config.yaml
num_hidden_layers: 9
num_key_value_heads: 4
norm_place: "pre"
attn_scale: 0.125
init_std_o: 0.0
lr_head: 0.00618
train_tokens: 504200000
Each number is 500 + 40 x the weight over the matrix's rms, rounded and kept within 0 to 999. Layers, rows and columns count from 0. Numbers have three digits each.

# v: layer 6 attention value, 256x256, rms 0.0601, rows 193-239, columns 64-127
# o: layer 6 attention output (transposed), 256x256, rms 0.0497, rows 193-238, columns 64-127
v193:458528577524450470580537428437563468503530440469445476514547560486502496536486506437485504516445506513394458492437432433449489561552539496512463503481501520473479461486613496482489445513453539
o193:537538362489525459503475458465459546491507467518491502490462417529485566464571468526456512471509529448577524499631497562532580494514547461487488516453475477493549553389451509533503521525518410
v194:506556536508427582428462423449477434524419490593590524411461536441491484486565515490473484502493517498485562449462451465515456479486478487512463588489507541605517472480528517504498492495459497
o194:496480408508491459483436508564500512567526533456567510536505485494584498522533489522538483444431524479528500485474528455470504515492519453502495453481436405454510527552478520502546512498456572
v195:456531496513496472470403630491470484437479491470459444485457485508546496463457487502485490550530471486464502412566615478428479518500543508417449501556526523392477484499430566527462561513529538
o195:493507539526548525475515366454537525477540551502568468506481461532496415508507492463511434486467432465581402379536470429560528586482455516507502530432415492492506464524498544498455468481601514
v196:483512487511433509525468536478478495518457486488340506435449443527447520512540491456450486474513562497551446484444515595473415434403473544488416573428517451543423442510569545446503534428568508
o196:536510481495490467424541570483606541441611409478538450471518578553496533479398541484591464536551509473549501548505499483466554439576524465520504491565476557460466531495480501561548519530539515
v197:547511461468508603487459528573520510462447523528504474519441532525461505479497545487440453553564539501517462446440464391423452516477460524529487537486441498447521553464488473548482578545569583
o197:451480508574488480489499467485527467594555505501397581438474546445493533462412482503514507497469459532498440499556466565534526548514581451472497490543568478538504466526469493456505466455476469
v198:493521476448496509460562549420513497491490533535510494506567477471519511491474428503466438557429504443513502463506360579369578566524483524520539471480426488466511525460489481491543493498543404
o198:583463507481440463517544470545480543563520448529436453507411498526530455595503446495495517516524486542570478508534525466486462495408471425508526452506508515563531452487505509496542511473437509
v199:366430543490576459418489484494442493471464490493493510507423576569495454442470486493512452495486421500506503442587584438493510572542508489544521502501507513484516433489496506532450486449486489
o199:593470499419423515487523496448487524470413487463545572502540546492535526516449469551484525523476534488471553511509471501448450460504486559464537439527546531516426496549433478401511492491525401
v200:621458526495497495534385601552433601499394511511554499470521573442456504479480508468493483500493574536452488540569567475596514534439488477463505482449467495428552484422415482532545455501538499
o200:433507446489487473453533490491507462434608560429444468464424543502471506579466444523443503453487483487496568445455506560462529611545470508516584548509525530522435479476497522499449550521487491
v201:462479485409551444503564568481461508481571421503545549435453553458417493602490542450494524475507469474488462521519530429562420416562528546468489577517458480533522477492536541505474451568550555
o201:514465504503410418503500520480490506450500460502408393525572448388490496452567566578493463539553432512458477455525428520479541548541533489591434515490485568504518506406447547473459524442602461
v202:513510486418480490533506579509454525538450596444481529471529547531533527563529504443542520454511493566414558491396483463593497480516519433520534563481527459449455554590486514488485501469443544
o202:464468503531570552485519546560466524481603535514473434576551516524498490444411514574451523497493564488494447469499468459490521471431493593522471486519458567387464450477506489477511398485497522
v203:496450516561559515535479524655542498401516547464534538526529513551507529455507506534531544413568494583557492489452448545516456525552487505516506479528443566487482406509513493450492456471493490
o203:563515500405514451480504607499495551522492466498494445491342525454471487488453520530469496535476517441521484572516539451543485472528498497452526555552513445443511551509462499511509443505608388
v204:486613536517547499500467441547460551479571473491510530490486586500496524536441490470494459458518539491440561450492506480462457589516490532524527354472617492499496533492544483474467469508485451
o204:456489550429516486412525379502512470438491506491526492461493433524516510524547463576497449457465536457466441494594450536560529419491527488411501490517485496505546528539533526505490513546544535
v205:440462576472534535465535459451556477521502474525432471567396466480477487420479521536480580596498477436467482566540541574548500482582544465416407486526490485415530505513564508517535592478422457
o205:541529462517544503453528404561479481530538516482483494506561479518531482486494546495458468475481548517466503515518494515516499518476514440554601481585532459569533445453402488521471406480535506
v206:504530407516549502545545496542464487438495506552524512410597509454507520440495521506485462495465547529471440496526541521497593426455582537486477495491610546504510461534501521527495463518472472
o206:435505442514490423510373474447517514511433496427546565513536573456534414494561515590539486536568482476425588544518463483557433421477451522525495439508425545496513441535532495553445518539561490
v207:503460451442542420524534424487462449481430472452477448509448525523451559588525439552484479513533504521609618433566486521508541484511504464552535616464491518551565519541467414510464425480500490
o207:471551510595457505502471496535483496494535513502478542518478447503510502455512556546543554468485485563454423580517542469465534492520491490576469491486513518456478504442421531489520526542528499
v208:497496539498508506475520555442550461430600504541462514435518502485525500460550481367459482542524500522492430432433499521467533521614520546507491473406477509557571445495476487469535519521553456
o208:481509537495526558519472579529434536486412517485513466545494477526493493483557450467563603503525460475478547477469566475446410558489530502500504491541430403529482501462531563563552459476465461
v209:528440442494666548453479448495504527456456525520477559449483490563490463463484465420486464488439468507465472481518528491541548477458476518496505462504493446503485578510501525598493511581466469
o209:429515563428519540490514527488566513567524467461537484500552461487479516479543580508559549494477470513494518590521480519524401498559501525520471449503494486451454483427547382500460482487450536
v210:511528513521534522461503482570509565411599466533502535574499602586452560474579479567531421543466501505565426442536462524423509584471457428559510536471541454443524477496492520421458504481499578
o210:433480571456433476544478511476544572601416439455542478477513515463450458552505541476437491450525488478516553535546513547524499500492541504509462473536519535550437510494522448513515508448476399
v211:417475480461450611500539474491501518567543588468534391373498484449576445510533498500488385493559496519522485502530552446601528462489508468503497497513484633512459530523508540439444525485452571
o211:647493449494520492458462516474510487464511448493512556530387501522475492506494450479476434389530531485482455509469509508441513476489485465489475373454482466513594505431539517485492522549495533
v212:459462450476361482494501418507508536436488478469429514523518481577506551457515456505599442480489433502515474519444518527486492434502463463488507528535541529523507529498423491534436503572465472
o212:509426471525581504532554438521458511473555498576489608479450525461431510540455565560483536462533502476521500478501504519528507499508476471455485399472410515536551497526502554414572429560474529
v213:512485536546529489478498417492533513436561578531503527470477494452445493560593377553464458478458548506502508484509535502516473494516423496587581412462548430439462470554526511499501426471491504
o213:510457434480532503564496480478566518533455471485514463495511509437496523527493563528589506608517537544564562475481438458511470444471495508461440511506518478525589538458526470509513462555481483
v214:522455535505591478479582489520518527413421494486483460495553469477506551504456492558477456440495471491516548484490528464578540564497486541526452472580596517485457507572458532501459530517536469
o214:535515459500484506472470491504468518506494503582459512455470572429511493551501497463528547517533557537376515418521435463523556498519547505506559491486485467494463528488469423439505481522541556
v215:506517506501503496508450561511541510440437532501582512415422412539496556470535452501451525526520501482533440460463501519535496483495473511501507539510517570539535551461477527414532451474614478
o215:449492493528545479496489489451398481454385456477487487512454601432527551466503430481499422487509481485422443536489525533494480459500467464503537469512481473568538566555508452510507479464590532
v216:413528518522562554549451495483491501559458421547458557489532507472515571490542543475471523425508466454473507520543495489477510477541600545449489505452542471465539514497458524535487432417492574
o216:505536501450533474475454444474567482478565671490600533519497495555415486564510485485482427520518517534514495544444474485421468532486451500492511494525456538515547464471464516481467525488428523
v217:455522489480485480506470488529521466571536489470451520431530470535515495359456606483510493498409519475595506448518488495550483474508366519487547505496515571455413479520522481522529378477459495
o217:603412483545429600595486460405490431531519549454559466496438457505517490463466546584500468487535504561454557493495480539411499463486556474535469496500528444494595513523522533479471522492537523
v218:402540578423510474503545492531475460568478574560549488543504408510438517522500545538517456538430490456532490428518521566559477447516486427541471431449511429576407528489497551473424475523455508
o218:516506438483497497469495496516461489423517547422558514438540524537517542518531534496446506511483572570444528532494540479540535547425524613470571579532452543496536506530416502537547519497601522
v219:487462484495509548488459568481455483478476474478478537455488500519471584516482475572561462505503563455427455502561527473424426482583435581522574494590544531523499541498539459469551508532480559
o219:533481470489539508538457465580498556514523504450533519434501418419501422415487496443537517451537518494534493529426557563501455598445476465470460571484474487499539520510490548590540480441516459
v220:504468446443433560508551535515457462497506399566487541526502616506465544505468460557479480534508461541388472503513544574574542466524544508453504427487497532593436461522488480373483477510495487
o220:510508580568564454519433507554516495450467569402457402528547508545575487547449475542494411554482450512530508455417510483462438502520511510475502428477416498429559490466470515391584471482548488
v221:448456514486546541493425428452483554547574517525445456451440526544519518492542520501502536558516502570428501519514442539487490498474573554504456456463464621531568590526509517523485503408631503
o221:587452510553597496470533474470486466494455475486462516559521526445494492432482505507500513518454513464532510547557557429504484500490601501474573548542457450389478492455482483439496490479412466
v222:528504532446471519436482483468532455506499472523532515471456471518539412573482425546527501539466561542399526476476429508444478578518432454451484547437592510533449594534479508491503466516484485
o222:515519490490537542516466597498482467491539587535526489528492460452508514451528532555532465557499406529534515563509511513486561503444539479473498492459543478514539413526485452519493427453548566
v223:496465481476461500551411525504548453560407445472501422475567448422509568514510469487514456451534499504516449516502468516518519426443478529485456390479510481455474434566472536423485501526478525
o223:482507495470498493402550509598424562445561514507562503494477489557512459489507565553490455527525498435485484519517515465453528546586537504480462572542502633526522512489537417478469487524458494
v224:485571409521529439537585435549516522528481498442517490515513508601498504456512496451556491473469389552417461464503561583522431495492545458552451552529410557513440536477568516507498516442549496
o224:510539481497455538450545466511518498482421492472495527480524544515440523460497558503497422475535603454503542515498471465537537474522509447495502485562505435527437499466486539593512485564595516
v225:547490522570525512512440539615454477521454481560409501461469415480516520592460478534541564464513487483525484542487509508477478503450446464473450569521615547498503490512456414495487482579534500
o225:535478502490530451461540478544488456489527529480511423499485454454459445463559508485468455466555463488520501418401491508495539481498490540451530491461402451542487559501564556567538555419371580
v226:415428510482519464569445485594555404498500490500558523420522531512523386484525570461464523500502504438497440510550531519472483493489538523460543445571496453424524622529487506516472501542496505
o226:626544478499462523502502433459479513468543523500506500517487494555445531574528442443567444512499489495450493494484452443538487510490472532510459546493509545481517484458490447554550444461503464
v227:469481453445513484486524549516492607499447501540555473480481476451466520396576490540536513515476435500459432577447550407494423472499498479455475528431427607490484487495489496477547434581501477
o227:483529491491560450508510417508513444491515395518426410555573448550476461523467585503487521484576506482525562440522463499500564534589465561493552442552576454505568525501509489527489531452542496
v228:555524579490544525504488464497513545457467583488581459591515510539441542520447434554470569531567490515507492485477521504522454490488535475420534481526484358499456571508493471410452565460484536
o228:476465478424533496549512484478506501469485529534500507449411435457558476453546472504521563507543454524517589489478482387435544443523482479545559435498528555496528555476480557538567510504533502
v229:570464440528575457527491552464545541507490500573510491542526536437491484462488516511477425451561458532504472425526550529507464537531490442583541518515559505604474601515532456505453569528502478
o229:467536569573485523498506410501522460594473522464540469423509442458481570527480504507510520495528512475482557462552551573509465423539480504454503533516411561427546422484456485540497475444446514
v230:461472528478482482356455545471540521481526548532547511481558503500520487492470495485484579508493520557509493449506492504519477455414545510471512463438568444469514488497392479509534574549582486
o230:511496514545497467503528559503471512575477452543551475535473512466389535510574572475537431453518476526508532488527503437487498511584477516476420493450475540456532536518559552544448478450392450
v231:520514430449495561430508494417479462468503590479548497488496492496446488421490486515520394440503386495541471666452570463468496494544482534504528533514514446471437505515514396460506496481635534
o231:510410501542463525476586529546584518515487451468481488520408566502563495479456480487506542577539511478460540451491561547478456506535528549465539599477510514478547540440464572495462441494461515
v232:545518445498521520506473487514438520480484518530450462506437494380523500437537476399491481553541508500473517492478563530568529576577519498482532517496524504603507543423531440514479497479465462
o232:460488523498428481445473568471546439488471442545492472469504496536511514467430541544549419417543588534543517533524469503467442515469524528560559531511441560401480479489527519493459479510501505
v233:443527542540457512486503532503463504511549508534589450498552564477479540498535520521463522609464480470471486531467537566524447557490490546442529487504547466523409493493425518501626462523466554
o233:486451473519541532540516408537507437488527408536498567541479550546563542503539590489475436484533479520511499494544434475503418564533532402523504463535446514517536500490459493543468534503467479
v234:460432631478529498560580484513449540495466469443461463582509477509578479498523434501492468488474514536554500487490477422572487509559446534518538437474400584507553574450509429475565480527480525
o234:474454411574497430440452471549472526453570518540486521399484542531452461558476558433482515518525485492442500517532469548447474505475493531500429473532431519531422450551474520505520518479443482
v235:477463464545540498549572485510490410494518552496565474545538554518469558472523436525523494462509401505477547421519605473558503488473563513524389462456523479482479578448470428474508434489517451
o235:489489534502485428539460481539547571418457469573472536473438519490551451502471576543536504496512577503500538501471452450538559554516502522487564449417446520470476445514466465462523494454498469
v236:507466471486522535510484483512496503480488504419409542488533514483573400481542480486512521492558555505450565521513506483516457488568503536512549433601460480399564500441393476454500563529462449
o236:554488517481450549536465476501576409430555483488476518509521532569500508463490454498501559521521474441498522493481505440561537440515502475438486447465539521543444469492530513537504510456451502
v237:497587506527525534476414516565458508455461518429468495512482444507513492506487566437544505495457471458577604537540539520482483507503455553415452539504499413517484475470541446472451477476499483
o237:542472414439552508467512574473508553583528473489598495592495497477552528490454519463494496508431541475449504497434500588547491409519433504467541502504490514462497521561494498443537536517434544
v238:445481492526487449510488458511502476501480470545518490468467498500549499513511530491597550403575456480529531495500495503473539491535554545462467457574493482443454432512493511475507520453537523
o238:615444459483450516462526493418521565443579505586508513462521554507471489477506515516512479537439452539475509448579556493518469439513441485576525550469533494505508564511526527539520469591550512
v239:450597513533478548504473413499516572415548491549441467555502535539524505483537517510583552456551502586477472490514533469512506452506460591512467515575530520515507524487497513432587472550396472